{
  "n_layer": 10,
  "d_model": 320,
  "n_head": 8,
  "n_kv_head": 8,
  "head_dim": 64,
  "d_mlp": 832,
  "vocab_size": 4046,
  "activation": "swiglu",
  "norm": "layernorm",
  "norm_place": "pre",
  "norm_eps": 1e-05,
  "positions": "rope",
  "rope_base": 41700.0,
  "rope_fraction": 1.0,
  "qk_norm": false,
  "attn_scale": 0.125,
  "bias": "none",
  "tie_embeddings": false,
  "parallel_block": false,
  "extras": ["capped logits"],
  "init": "normal",
  "init_std_qkv": 0.027,
  "init_std_o": 0.0,
  "init_std_up": 0.027,
  "init_std_down": 0.0,
  "optimizer": "soap_variant",
  "lr": 0.00603,
  "lr_mult_qkv": 0.7,
  "beta1": 0.95,
  "beta2": 0.99,
  "lr_head": 0.00949,
  "grad_clip": 1.0,
  "warmup_steps": 200,
  "schedule": "wsd",
  "decay_fraction": 1.0,
  "decay_shape": "linear",
  "final_lr_fraction": 0.0,
  "batch_tokens": 262144,
  "seq_len": 1024,
  "doc_mask": true,
  "train_tokens": 989300000,
  "steps": 3774,
  "dataset": "wikipedia_en"
}
Each number is 128 + 24 x the weight over its row's rms, rounded and kept within 0 to 255. Layers, rows and columns count from 0. Numbers have three digits each. The size before them is the row's rms in percent of the matrix's.

# down: layer 3 MLP down (transposed), 832x320, rms 0.14, rows 599-627, columns 160-319
# gate: layer 3 MLP gate, 832x320, rms 0.151, rows 600-627, columns 160-319
# up: layer 3 MLP up, 832x320, rms 0.155, rows 600-627, columns 160-319
down599 094:131142141157118108136140120140144085136125132094121103115121136138097111085147144124126103121109129082159116093163110095090115114096094106135104140132148146141138188124111141121079101144118124127151137100167085124121102134143104112114115135119114167149199127110184153143108129126107164147101094105172139069139112102082130113131103120109115116101159149141124128163105145115156153062107128103145141135140121134119147143091104124124097134132086140139128118121103122127120117181118137
gate600 102:124143135138130132148159135119111131109143105112117117112144106170119157074141144127151077175134126115125122122127058141080119127139145124140100126140149138088092132172140145150114145131128125144133149117113118131141098168147110098150149134076147152127117147156119164135185107115155120151134125157107133092128127052098115141127140133093151113137129131129135105155134153081117140082082119119136123136112116149106135102145110143111155186141151108108152149164071127120100125167124114
up600 098:155127148148121152136099140164124126136109106113128136150121167154184145191164111100129126102139166126146137155121118103108142163117138094131094149139149086157149101125173140159152125082114141118131126145170177101128153126107144121134124173112122162158107141069110164086117125123134127155148115149110107118150121146161117165150125102150127126155134148170161163114155131134151162132110123079147142099123150129103175141157136066086154145092111131109149158111161085089130121065085129
down600 103:162132158117135144131126109116103105078154153114114114148135130077120099133130135150154111158115155120128178090123142090088100147109158119172130137130107145109129118119135073097126152138132116083096123116134167116121149090075101148103181137107135153131136135124157162144163112103170103127118153139108096132086125113157119122096159107132150172125117128134130103094162078136150103133132115100181126156129090147158121096146197136142127109105126092091103137174153101094161138104152157
gate601 098:117140173166146151109096132113099122106167096146111151157141125128133126173118153153149118113130162122095167137143096135138145150164170101143090119181116116130085121186193092131137118127157128072170126110146111111122162104172116079174135164105123123112096127101163122152146132125130135170141095121151116135138121097128154116124151140170117131165192138104172145123129100122127137163105165137144124124137115116107100142103129116140083141149129124142110086133116082155117131131123163
up601 097:155159127101137126147091084157147096078125139136105135128176151118152124137101094091124146136125104137126102151103127143139127102102117144163132137112107166131130141119124118107081102161081093116100150176099164139095139155120108137143152126128121139150168124142123136132107070104072112152083179137142146122115123076149143106102118117148121123080111121131129139113163147127114110148118118127108139117144127138123153121111110148142184153180161129118127144074142115137116150089101079
down601 096:129169099121144132124124168138164139120146157136133143090096131164160119155083165108120129142066143141108112158114119123121107103138106123146091143138133111112140145136133087115151115157149126125145140092120138089157155121147136151133118113158157133132211149112083135097142138088105140100134116136139157128117158111134125107151095106137137121132148133167149151155129130120095138106143104154148161169178112123135131085143160100138128111140099095108128097153133132124101126144165160
gate602 101:151070098165127126165176097165159127141147109108132146214117148116159118130144136134149109149116130126126154122106120139114138122142160117132089132104090151144112122143140155104084125138160126132172122155121112151150117098100152103110149106135143095116192150129116141108105125117159117120115135140161130117107122115117154119088117145131166141131164159137127149102105106146155132112123116094126171092130089119178155154105093133117141128139129111111097128148149121164096142120111088
up602 100:150135161109156131095088118107112132096120113163142137129146131135108141169163129112108129168171090135132095111103152136126142155147124160106138134173155090130159135106119122132157122151133168140148135182135087114113143148086103154085134126107162155106132111158098145102102128113120112124145115118139116095082104108113169148125192130089130112136152107086132125133114140138116110160078117139098155098100163135084150136110133176150102091116139127142149109111134156151137140110094092
down602 103:116096146091129135129131110127115092144100139099116140117097133084160177190173105133126118112076149122139118104114085132086107154127092138132115110168151136152164166139135122162143115160105124113196116124117137120085081090136161150127119170130127157086114126114107128111140125164124130115122060145093102146138154163124151158163152135127167122155095163119149135122146163128113115133131145133133098184133163142148117158130134153111164138152153097174128113150155138108134123183141152
gate603 103:119144091129143140100058135106093129155114121121091132138129095139107131126128135102134150123118107130116123182128086134073163142117122124147124125119101158133100124139122156125146137116152153102134091120111125085138150023166139131124125131110123119116129119109103129142155135123148108098085099128128158105118133105127138150092122146136118145149135120142105091139087083153127070094142136144117147135097165083102129144095109104112119140128097114124144147124124154160124113122117132
up603 101:074084167093140132129104092130132124139109135129115127123069092126141090137088114121110111106147103176107110119092096143116160152111165122168124124071154140088100092144127126172095143143143119128157097140122085116131117141132123125160127132122104102090099160127117127087122130103153114132113146128105175135133129086136151164161114149153109133151120109097078136129137104074111114120097154134098098094099140153140158105146116201168142104110140139121171126128102129153150114135130115
down603 111:134089118134074111131143120115167114123124140152125176148170121086135167143130130110099144122123128108126090131130110140104171128110167116196108143117158147112111130135172088143098123106160123145147114153113093115172105098134126130121092080128124144124127130121107124122130115132176129075136115107177101126138084147157107150118140161175131148132156152118108103164114128167092161129138179144077136103083116143156140127145116192105102116120119112113166134168101156141131133136134165
gate604 094:107148152155102100137114135104143144149126125144093114080073112134182095136109135145119162134154130168175110136122176098194173117136163134127115106099107147120103157151112141103102095179118134134077146094129105096094187090122148124155085169144116160124120137101130130113117149115150138137112136134114135150090110168129134124110116126116127111155096136163124142124096142159152110103135134108174091093139120141129123092107104164096124134139092138167091135138104140140131140138156101
up604 094:138118137132145138175095177145093122138111106116093114122112134117128147168139162117106117106108106121099157147159148150121126127144148173146162139145117119183166148075130145125064135130141147170118069094147147143145135085118152098115147076096104084097111101150116114113129114138097120122124157133107112116108113125117104158140110094097075140107176153082149130113134140143112144119135160152156146119087156148151133098148165134101145111132169147197121146117133159165147175178131083
down604 101:126094123152150132156092146134125091155126145126089169135105138111091108126129139160135092128157098135110118129143102138107135140134091155095107132142112145149135103085109135143165151110158113136136091181139129139127114105128106118106151104086122116123170116179149154079142135129122115084072148118160114076121121087151156121146144079126105110099144169112105120145140111139138154133155169134136117127141135146189160133138110087122085130130168107146128151133112129081149168132112114
gate605 097:087185158121101157107139148070137085121110117130121132162128154139110155115125111109114133088104104155115131084121112090148111102135128116120128094115127072140110120140157159111110163102086195132131113142093131155104090154105141160113100146109125160101152128125105123107124106117126101156120154128123171147098109138142104122129137103153123130117162163103109154133104128122117106150129119097112139110100090119102120135121119145166104136123119137135156091131137136154093107147119157
up605 100:204099093094154128136151166107146092107120155116142105120101144113131165113131132148133140095139106156119125155120120109121146057147128133107133134127130116115181129082143095107122153128127175113144117108137183156168109096076144100114108134117139071083144167109172128157086169138134144142136219127145101112089147144122147141126120180130120141134135138127114106096116112114094138177135114140125109113091128124155118115176105147139101138150142105158126102133139121123127112100115131
down605 095:081129123122096134127141095132092133095104114114140143184156134148135119142162136125126130132134134154189159181171135077146129120110135089138135105103077108137133125188163128137146108109080161167151121131188152089092114131106105126164165130169115143134129142133143087122101163143092139197126084140096128139177121127107141111090135115139091084118106116128100156088145131156148119136119101112115141112140115156157116099150156138137118119144103158122125108131120111076103139107134117
gate606 116:094129108149138155147132144057116109130127102143153123180150123084104133112138108139077119095204125130145127142127121153121100118107118122133147108135129174147108092152130103145121090133108133106116128115107167109118124151114122148111122172142107100148137140109094115148101136123165148118077147114132123196111104103126138117138125130145089139112140114130119145130137107115193157108107134124132123130149129114200177108115113139140147145131144103158154181143123143123108135094171168
up606 112:146105197102109156165123107136149138115128133098123114119130118135102138143117128194169114147168105108106087148123147122131137127109095111080137101120126152132100168148084125176122124151175129113139119153117084114161181126151146083144124178118135134115129173065161121128179097088116108137156118143118121120089111107135123141095129122151137125107101139104135112154153130147080113117129096149114124145106106143092103160158155102117090113173095144159120152143157175103121118180132124
down606 107:133137168133141128157173111105155152094110101125156111121138122117077131112160149151150100098155135125144103132143162123121114120118138125139132137147120080144105172084097121156146117099146158093149123140062165125124117113164161113150139121174133151085127120124095160164105148100069092125163141152100113172152121136170132128106166154183126163135118145137161102123083131139142078125129122124106126098110114104123145120102155184114094147153115136125101140121113128089141106128125120
gate607 098:147110161103154141113101120142106122139121123089135107137124123123158143109118073106148144110135108065116083104099180103173107109169124131098143133108097178118131161130119121195105134155112113092095125149092108144159098123052108120169144108105137166114101138113098129129144132163123099127129124125102129128076128131117091125123163083122134156152096133125152149170132142149094161138193167106121119138143127108127167138127154134151131128145126174135158120102099125145132155144124154
up607 099:157107135166138111169103129105152132126096101138127146130155129127151168129109081120106126117106037119147128139130163131130116126128101109111144114165072152137133139135099103138143074168102133125096135157123118140120139103123129156112173142111128100130107167119113163113081124175163118079123179138154130112154123137121092117103177131155120152088110160123132174129080137152136132111094136135101150141129126163156194148139086112123119134115131112145143115109143116150131186141131114
down607 101:149147107149118125103121131087132106086152126110134087153125076133157134139117088128098161130163121107151204135135118118144113131124189115092175166137141160114146153144094151140154134150101135143144097147120142155132117164140129152107106130158135123132114151131143166114166135126169126127132133115172103117146100102117099112114147142115165104114145105091145139128100132148078100106122100124100117100106147136112134173117164162122111122128121117149121170127116135108154077147065119
gate608 097:151136103100085098165147168138092153128102114114126103091114124115118113130120104109102160169089116145086117110119138124094117175131105130141095125129129097136100135165132148146141145126155138159159113109105148125131128131122156147092144109117141116153158118094115158136126135176153079135109134132156129100156140125121103150112166125110143113116113124116162193135141143109104143110138145092111157103098163061101125113143129104116105114131104145155110080134126144130121107119125132
up608 091:116143144180170147130165129137112114118117125140136099111159136168178138122155147139112133134142136141124127062111109196118139159105146146153098164186124129107176159153104139121103096133130127122106133115138121151134123124111089109108153126167132138138179151101129108119081116109109079160153089160125075112116119128084134173065113097136138149135123130133149130132146121124103154152095116141125127122153137138172167123124136079182139146069128149110112155145138119119082138120143127
down608 099:120119110160124109089103138121115141130106150160099110105108128150137109129152101121085144099146129129169154122144113114167112126108123120159149120130137142153121149088094072141130131129122127170115148137160134137124127140141084146105109068170087123125185146115152106109119095138157109149137214152104115177162119138159153120154058165147127091110143128131146166151101167094113181133100124142153124126154139089153144115109143149122158147123149138091121140128163145126124110164097170
gate609 099:119127129122116147144134095091126125126103146168147166151076147105121095158104124100139146098142158172120119096092153171095137116151127114110121122113167107130120141109103094148132140072132109089160101154137090113151118129166081112146117114133154152203099139114161132101160105166129177070133130143125117104158148134148111160100117123114147098154132107117127090127098122139091138153145150130123124180126167093126151073154089152106126128120141109130118151089111098105140180098157104
up609 100:154123154103152124091138104133141127104101058143113098111134143100140116152117170123135092114144152137191160124155133091180142099119124155095156116172118120138093118139106097144108151125177108150119087124113137143126152160152126155068112127118093108128110123134142092174146183133113121137116109167128140135121135145129191131138111152133168162113135128129093120085148133130170145110114122090146131153100140124073147127139135119127117107133115155163110163113138136152141110171131089
down609 095:135123159136115105142137135101142109119121122100102122158116160157110109111089108153144125081122067099132129107184150104129146156123140161101098110103142096094127139167129146151114126133145166081135129128113092133099136147099161102125155117153127112152098132134137139125084165149113120108126098133102120142161127106168165150183098117108126134144187132124119130169108122119118169104134113121170160129131151183111148132138127109156104128152157096148139142122160084119126094116100119
gate610 103:139131074170099133131157089095152125104116083165135153099124115132163134113120127155156124119111121115152140099056169111130162144097102100149117116114134133126127120116113115181132123106135192135152092145114128095119075174161133080132145125132157098073151121104073108153116128113129113149104146109122152120115100151081109122102093119109092127159131143093116150154110125158113097132165154109125122114117109134125147129141107126154133129158128145130116111151120152137128130114106123
up610 107:129123126123133121165104140133127148132123129154147118110143107059119092168131126154120100135117114145108130129145132135095141126164111130178103116106126108151114113120155171153127135160112148189077088171156121113134121126120121112111135135089142102191107147161109144105090112146094177164109110105153131169135140144090080124143122128105135115108156093113148160087165144094131169143139091116160085104145151131088133106164146091105140121129138087154177120176102145097158119137162113
down610 106:122156140183090125092135122133150172112135123159126077099150152125092150158111127097138146125121134144154124102133150172144105100159127128127146109102180101117118104158119126161071106138121109176126108071125141148086139130184135111126143149086121142092105135107124137098151115054158110168126143098152134093124114103121109133118116137130122087106170101139108153119131187120097124138157161114050070162132098171131126134177098102089118145129113133112158149155118143128127119134089107
gate611 102:124154134113119052128149118081132079139082129143108126125141170125116109099134113096166147120114135121129153141114152094129120149109150127117136094149114146111166143137115166148173179082105106146107147102131145129130164110131142104113097091105136147140144117127187204137151096141105106061131124067130100146128133108149124116107098105116147136150125165133182133129107098127116114130130094146149129106164166133162141145138096068138140107121133129151106082142154134178102101130112155
up611 102:130112076147133181129136143147133147096123141109076092144101119122130110141143122135130135135108132099097096107111087133125130142135111125115104176091120147125120097090176114102117114183159149091146123153145097139147114108152165161107096132096125124142165136130087096076113122126119149160130146149127129124116124137100152143106116143136144134126129143105126115138097146157090107132112130132174150126101143147122109128152141163104091132120148096178134106140086154104167110167088141
down611 102:145116130107104106130146093143136119134154163086166121094144117166135149137148097128102093116099136102098128155102120220139145125151085163145152110106099149104105130146113130187120127113121148073110113128114102109094096149104194124159115164152121099128115159112075141148126150124097106110145091126099131111151143111144064140135139132108129153157108092123162167133124134121159139153124158142161148093151121112110071115072106147089144141118119166130110120091103116064078145166117111
gate612 102:093104127128141120111187089175101138089112114115135151124125118100127117146103170131131114126129110119099124132105101097072108111113180105115140158126129154119125137087115190117132135126105147156084124135102158102100113140122090143151111134095094150144123170137072126131188119136131165171121130128175176117144150124110138118148110115141135135153118109109152089115128128158115124129150090107091156116154109148106122137146137092094143170143109118090147172115135151128094132123141125
up612 101:207141069102112150145127122163128126110147092077151118169140119142161132120130129164128147148175155089154141100118120152102143129072132148090116137135146124138091178146137106133172121107093172096120127117103116094087131099147133146128176143130113116169117123086126107112083139145102170098116167100110157125106134117154118141090160128137111175131117139124112167139147133155115119122125108093144094165166167149125121122142113100109200143113154145119125144121111102110141109139084133
down612 099:113126134139131133124147091099114063119127141127133119158130132075162115122116101109125148167154127156158181161116112144105100163102178084126168110094152092125120133094102169113086081118138105142124153092106150160125130142133090096140162132123144157122141120103144151109113123159139115178125125157151111113172134095110137116123164160115113116128148113113183168126136161137123112084167115109123111142135122159132112105167151114079135138132189105106149144111122095100176150110100083
gate613 106:153162144104165181161131109112134155153110104104140101145122117128138125090102133119123120146128093134128109171140148103113109168136079076175111133124134126136111123115116104087135140117133105120154140111152068156102147111146104148137135132136131091119132102144134144119107093133133080115118125135126149122177084079137126163102109102144144126159117121096135094149128127196091130199119118111145120142131104173102150097136102145142076118162124083136126128110188122132151110143117143
up613 103:124115117095143138147126119109108142097122138128167129146111130097145120099118126145154105155120097124115127131112126129162164160082156085123125126159132122095116088154146131115101133087094127114136157150134095114111137083149104174142153138127098166150159083144151163150126088094121115117123139123109105127081169115086190129114117095150143140145109169095130121142167150157106138089174158133101089152133111135146150104151105131109116139095126106085121095143152117162122128176121101
down613 106:089150150152092134155145091121164085184125110119093149118130133103141119135130141102122113097096095116172143109156171094143108114094129130124132110126109161090116127178144148144157167076130106096107131131114156147139144129113121166135117110140115151124106135125119113083142133131103123118127101144112133086096119141119130147106116142108160135119135135159162125165112134149139140126136156131099113140133151132157185094160086143147099128105132104103094162175152133142128124109144150
gate614 100:143130152136133120109115112098128137114145141134105134124142120071135101116135127112129096152124108095196116175118137128154132109161116164158122133099128131120126095143122161152127093136139106162157086144089136121147128150133142121158123111113098122169135158123138116100115107129119128107127128050135129107129139117112136151098114139115146188107120100120106105116100126126158155151057166107117077076156125177135153108116141127106140122144140134114155103095117101109184086118107122
up614 101:179176156112112119096167116138101142116105114115125127130115132141129133161133176114171134128109138120103077108147077098142113130117138107140173143139119127137121095090111154095108123129124166159153132185105096112133095118112108099086113208106090156144116128132124175137131137153067105125131131094120128186106151162150142107116113128112114144097097155143136129132123129117099132144107159112139134141157132164105159123174112145121114146136111150124126108144134115151112136116165143
down614 104:135139141112063117115161186125112114151124161131078153145135105141152080128129176173145132132136125111093072094111139137137120115095167096128115129109102134119125107128150140082109143176118170108115140111127146124095116134126112147104113140124108110137146133130103134174136131168127149098145153142166106119164174151148109095108133122133126165104140127146131120128129122114121147132115171145150117176135100128105131170134102098112132113165103152081134149188078112126101125140121154
gate615 096:082162126153110120183118130089147111150126134153083111100138112132137112161160110116118159150133151108163124165119143129137137137120164118089144127120110150147150138121105132130112126107177094090097107134109117140145138152121134129120123141137123110165147115111137104087100111126151092153118148103108120116136094117099132093120129158110117103114147112124155128153138126127153120158142111163084105143138132066119147131119174138125164087131103113165145149125125139126088066161117073
up615 099:146137143112122139119145154108107131097170096114156128140132129139113151114154091111126119192128135166120115106139093156100154118086088115111160127114124104154081137132144106123165118169086132145114153157132102146087102145117167133119119095106141097147133101179105161093162142165141111157151137125104141138107097129100168098134089196146088151169107161150125158134091163094090106152124119123156153144138108087147149132143144119142123120112133103135114122083109130131135146170085114
down615 100:110136121099122140129132112099111149102147121215109130128139151141125121117113167130115095090115121097109111116094139142116146091132149131123126113147155148119118165112099140122153099089124109176143114110134130157111115163106170177125160080130124095084138151129110163089121121105131115114115146136131135109103118126131146095097124138117106104138098111109139171136128133111138096142127133139168120142094131132153126133097134112114138150121128161090172129140103159159083105160126160
gate616 091:128108090129131118145112120149136133126139095133096086117146084157115175181168130152130110091118112153160154133159118113129136144140082133105141129141136107150175137146126144106112097138119171086142117077165127126140127088117106145135144090121149124128143151117135154121121136132152124130102184095105131093106094125089115150151179129131123137137100142119121114145105112109098141128116135184083133095124108152099134100123124116138110144101135120133061120111143139128132177136134133
up616 104:166124142150152134149089110149096153116153133140153095121142140150109140147095099115138113088073165118096145143120138117177125162132133120113166162139118137128133120132106157153112108127116134090131154152165135145169130102119123077159160105142112153121159138130119087122104169117107125126110127095115142132090127115110109129135128143194144079164167113133152146143104168085111127153138132098122104119141105083129125124151103109157110164145123089153135150127127092103108121141101110
down616 073:117144137140106121139156119163131130119091140143112125150151126136091108180145130140134130145164128136136118131140145152124131090129084128139127135118148153121111136125128126139167115111089141119144111168134105097126118119139137115104124093143130132146123075148155143124142094114124134165115087145182146112174099135106169143141133114147144164112151115128097109142141100133111166123085150163137130085134166109148151151187144102091168136074145139118119109098162119104067139131151115
gate617 102:114120130116171122135131143117111153135140099137101171092078182063132134126139128100110122123123143112117110098126094165137080142134139127113163162132074159107123137140133123164126082121148102119129140109153148093141151151119109136086136162099123118143133092149129131081154129151119127085098158099117127140122154176166137128097079142105183108131147179104109147140171156064130138130150150114114113116146073144163143121128148117099126123083140089145098100154152093146117105119134172
up617 101:107146132148109147137092131146075112093143087115104120111115110098081130157068176119118111112128126166101159113105155121103149112111138154142159072165160114129134106098162132144131147098126134089116140150092085131135127126101098139100123087133126160140088142139161162182127104148142137120131138134111130139112116130151142159126185137127169130145138124140136108119124128129137144138156135145152117164114129120110121137091117172146124140160133110109120135116119163168139131139144133
down617 107:150097148115106092173124137121091103097145143124155141144144116111134089129138164113135154119126075133097119123124150146125093112144147165152121113124130104132117116108181100110150106120132147130162144125133126118168170135125138135094124113146121122111102139150122151109119122111100121159154133148116094119147111104161135150192144114112125132142121110108094109128105111116148165126130122120160152136142128145139061148143114125173078184152114137124105140139112153140126090132189135
gate618 100:143150104123104147089088119135129148127135104130109149171133147107149158129103139135162129137100113117135119170164146107134104139136122103134082121148120136123131131132143117124121131140181191098146146130171098143096183100083135130127110156111165068110142147120121052148124167123154126097142074101087124180170121120097147139142133115127106134116114124138116120101146127146129120076131134119166113140100080114140116075125124103140129107147122159130136163118167099180087131171127110
up618 100:113145131174139124137117182125113132113103101145130157118140142161086153159122120158112145103195136125154115103155142128166148109100100118136159134162123126154131119141111149147115116137125099145095115109128118124147105101175140151088107095124125107132114205114082132123170130134130119115163149097136131134089138141158189138149126112108142121140125103114108128143139125146151130140142116176116115127118132121140107093069142113146130129064141081129103088104130168090114150149161159
down618 102:154136093106108149146147139112126103136126132125176128119114112113119124117165141127165131101134146110133125092129096113135116091164135101081087145131138112132131129123143116135148147100151121151115147126158108119120114072144141146116153138104113118116140094124118135146141143126128136113108115180130091166097148148143118151147156133122138156152148139184123112118132147130125113152105152116129130228101122088160139143141110122131103148157125104122152123139117154109140137149114134
gate619 094:117127126110136131151138142132134122137095073128142072116139149099162111089096123140135108109141123091154138111123142094088107138181159114154127142139139085110131134111118124100094127169117179117084134119126149129127147101137124169160106127148153148117110119102116150132128112072130113105081153145130149123121098076121107097115164155142092149184137101127155130117137107122148191133093139133108122197162120121129154136121130157099163127136100148109118131082156135103171121110126161
up619 100:103132116142133111101148124130112105134126129091140184152130175085128115185092093148153110126149099140148148146101138097165131107125204109094130132099141126088135130155124137154149148085135108162161115156161160102124158134129131100127150164117098119109123130120121124144138107118168165143122106121111118088141108181137138124149139066104108144121154111190113071136161171093122121063156147150165160133056112160107164127147122100113125163113144129137157135105100114152146120167147105
down619 099:103131072146128088137137122095102084117113088085146086119156127116128190149102121123143132109113123132124113116105103101143139116075118164128144118125134117073136127139124099101118142151143124130137125108099126096123108115097146108150145135157105132105107156121136147114157102120123172114111104083168123134148118156130113090083126140153082116093110170142160097126132105081106114107123134116130123113092149117119098120139111168097125111124132162144176110128132090106119119137087132
gate620 104:107126136119125145150140102100048163118115149171156167108138109151098157147060151113119153143120106108117114118087131139131143105108136142136175152090169087149119156134135116122117112116148151101082111101090154173111113120141141157135105169134130168111125155130129122169158078120115098154121164077136122109124144129138122114121134110128169110122146147127123080117113137148119124161154139150104172130123139126097146110164111150131164120081154099130130142115093133122138163177130124
up620 102:100149136129097082134091097119122142112140152173150138147146097148141163095128077160115131113145122143118150143172133091158108090131093117158123103149129135120149136114184156132119114136142111138112125110172109116143145144161146134143146077136122124129110115110128159129140127120122142145093092163162130146122116165109138078159163163171157195137132135147134119142133123118121146156124137102100118131131147134143138130148120108122121116153139129144135127097144141142123138096061117
down620 099:089133115097129097139123101133135138115084105101078113107100108149128135115170127148113115087184138099142118168139131111180173085173119105124139130122070113147148097156138147164112096159113116122166155136149143165134123116145100136136124134104147133127110159153111154082121119114144135136118159161149091103142069113120147104129106132116107114136125134146124119099104139135148159141170136132143112092128147116150097123092144114112137120150164162095129127121104157181084106114165099
gate621 106:135109112103132118141117177155091165105184162097113100172091111107159128122115144086145107143159117177122111107135143115108129153134138140156169139136159130128125177139120158152098180145106091091141101135122139134138160133120166154100152161119120145097125127125150129106118116150126066124121125155162127128140110106135147087141125091164158141094112100138098103111127143159140136102129144133103153115165124140123109115103145126119135131115092129087114140093106131149135159126200148
up621 098:105159185135080149090121142108128118118114148159152142080143109119089111085123118144117131100162108114141156115139096174132101095107134159122185158099117121118107119139108157151118125151121141114069089099113129116146133161120123107160117111178108146108128150169135154120155124175150169078087075098122103102154110127133160139134144129122128099143117100134111131149160112139121114122178068113096124161111152155144072120104162126119096129123146118148106104113174102172080125147073116
down621 106:111120169110069128128147147081121102106136144141117119089144128118092136118154188171129088164125164150101125129093110117133144104142137129145173107150126150154153146132157164142088106113152083128105129076055120152168103144132132167141081111125131124110114101102111111120108103142088127112129110116107094124094102124123141136188126154118122161119170089090137130141157146107144167152111163128070136117126127164119123122111146137132129108111113118131115123110130105115110083136127138
gate622 105:146116127147113137160148150155109137162131130165067114090106117079156104119109159105122175140161138120145124119078130096117149114091129126169126097139126115142151139117126114152075121098108118125153092122160092154140124105105120112174159123150177149119111122169160086136130103128118121126160107136100146194117106122133108148116141085151094162118134155083099102097127153136135138111124134120161154116107132105104130154127110107149124185138148137163158123150097118144110109126121113
up622 107:138138153105199141130102117113125125113125119125106099169136106135169104152161160109163140152172126095087159145132121146097150114146098133154155140133123119131110077134120160142144150117178121152161099117143111168145095130103089154099124121108090119106127111119149129119108107132120109166100130116130160066159095099103118124123108134159105148142163096143112111110138117108135139174120113170113069160120138122131143113119118116157105171113090098140150151170132115133167122123106132
down622 109:147143155173160119136155163141139122164135095132085098104149090149131125077124141120149125132160126112102111123141102102089125109125104138154157082165129112170106130142118102089056116135111133104165145138122113086127075147146155080151104151107158144146154097128113107111152167147131112141095107108157126142157111100146110095151138131146102119105152093074104095123152156140143113147111129097136125108088128107107120106104169141151139146113131076136115128144113120156149119105125118
gate623 115:090073109136125140162119166132142063123131117099108097132120145155103103108132131068132136130146153106100115157152194143110128151141087098151095131168103115135126125174135110128120098125127129107167130130165099096162123121144148112111143139136107124133123092105112178122139146111156148103170112155086125182138143095128099105174120172124125089090126126185100108121099157116129110124145118176168125144116184142147102118091121147141139150136112125090112116120137123112085139143111158
up623 102:120105159138095164132096119102120105125117093136164046092120133116116093144085180138107153142139124130110128142163093161131117142101163140130101160134114126126121083147129151100094048138105109108153132141139152134163097118127114087120160162160143125160153160121146144101096125105140131131135126122082138128124137142137135093151116132145111108132124129164154130131132131104120102132160108110174118131129105133162104128115122148103138123154143133132093140139118151174111148131118138
down623 103:137096148119163137128119124105155099098134137129094120142131099153152110121129116195112134158117085130118177152179157101114140065128130110132133124145116156114101106130129103147121094108126114122164130110126140162131108112103144122168120144139130106138166120119173123125141065148119090146104143105142148102111146110152133158083107153143139150134147103123147145145120132108123160112107063112135093131129117143139098146132151124131128148130154182169168102174124126145091110062116108
gate624 101:137160113132096191133092100089124099141129096113144137107142095072147121127165120134140129133114149129116116108089113158148132139150128103136114149146117130127141138119111154127155152130152143113113129113142142154119155145154156157138134110158167188116151117166155169121060107131114143150114067127134138138136136120181102101106135111145149109098118097123142148139132134104142152088124115087167097115096126185140116099137161152130119124148161135164123113078191119125174151134166144
up624 097:112175132129116157156077121128148105128139141151135111121128126127126125114125145161107101141118107140118067106130164116120138150115129117159150131107133104109127175155169131114137171124128137130166141158122092159116138132089161176149095061120135167137137101093158152099129111119100109148133121157125115116155119101102100142142067108167131100084114104106101120155137129151093121102145163135098125132164137122141136139125153093159141063099154122126078128103139089143138122087175144
down624 100:079095176135115112126103164106115167160148155133113083130114151131146094147105149128143134116124138178175138200132138125098118113151133125143187127126129087117144123155138140111115175136110136130136128128158111100170109098124148150146109132102117078134152137161144142097133088145115158129167205146165125151178142101119136134124140134133092115105186140141135153148147140122088126128166125164106167101087084115129116144123105086159097100122106128102096089135090112143141148103144137
gate625 106:115121120088150141144112106127095139138125153139104133145115173114165159118114141131136119111107096096153132113098097153090096117187132083122172155137131152135125079118107140124103130124097165134135117135078137167123139143110127111109134160100083157125131103166120125136146155122100145160139148120176171148109115120104133111124113132124093134127119086087079111211129107156113147112117113136127161121129156179129149163145124114134139144122106172151158122120148116159087085132120145
up625 103:146140084139128138121107107145098099148129142145137129140142126140156099100126125129111088116122148161115118092108137167136094093115112154121145145103144116172113136151133133105168120169146154141167132117129103088102122144138107108081119092121100152137121110070137106117120109167137102161105140154147117147091155101115175157123131137143152096168150083165126125143108136162115132171150147174129124127154131107124138064154131165109182178118138111105115108105108151096107127133136086
down625 106:090134108139153138091120096119140107122133141095145142123162106144114105145175120120087092175166105142119124145118117140144108122163127146169148095099136115140126159142120120117141129157126144129119129131101100098140114129121132088159106096116138110141093130108117127083130093085100101100110108119113168120123135091101140095149141157136148101073131123111145081123136128139179115143179185136146124145114147117152154131144111094116160142128171147130138141065137158078134105138108102
gate626 097:098159119104161152086103124126105161179122119133073131133127132159127105171102097091137115112110101144178213102129125124120167108141127142108139093117083176190145111127113167146117111125160102100088119115171124135103141116108151106121131148177107148072098136119123111142120161127096087114121134155139129158175138114139130142108110109114104140118100141160138109136158119159135147118121114151135094126170105131158137149130119091094129132083117113074130143089130160110181113116132146
up626 100:131109163126101142116139110116079145055079126128128141137105091098152141073111119102140107135140119143120145117127139148125078101114130104135127139133154142105166083147115105129116146129107114156174083107149151118123158131099107152132102114125125129114127107123093103130121086113118129124122123114143071130147111117133135112150153110162158093134134142083139133162192112129145115144143093126116119092132096128120131121141131142136105098097150142103154084113172157160126122093130110
down626 099:139140169173139109116104152076103137114124089120157133140124119119111123136171133104104181112154174091136129098179107165144106121124149189167083146105146093154114100159088157128151144127141110138149104149127104177179155178100158165116094119124155128132159125084128125151130084132125135132122160122096142151146152167110126119107111152105102157151139159083093141151133130136125166159108133113118096088150147119166131118127119089086106127137147126132121159128132115096138120170141164
gate627 100:136142140080151123128159131110157159135092134088117136122120135122133123136148178139116107127132079113156065121125148104116099147120149157165139118128134155165101129161087129112133138135109106104067103135119111148111134110140140118146099119096069094114108149157124156074101093173119156157171109145172100127147108122121129108138114132147158128152126090143113101104149123111125133174092115138139098135152138107128170144120114100104102160100148137102103139103132135140091168098119146
up627 102:167164138144101140119098132142153126139117143132105140131126129108136149127071097114144125144146130162138136094123122138157136141149139134150148092104094137097121103099092146108123160139127093131141095120095138080153126150107155107110148106155143074088165150128138114157115139169095133184156102115101124085086131125135123111111144160134178100101140116095090124134144131133104184108129097124128138123141134118122104073088116133143110120109165166094131098144138101187100106122088163
down627 105:188155116136103141134117150101110090136167117160136122145132104065142125164100092098135123092122147094129164151125156158102161138149070128122151106111126113093137151119121134134120100124149121114137127128143103130151081157126154128141141117157123101099127158102136147154097124113126131118136156110110161104104146110142130139112105120082124109098121135133100146107142108147134142128136099141128110142155125129090071135163126109129163129104155158159119146101084127141136117144113113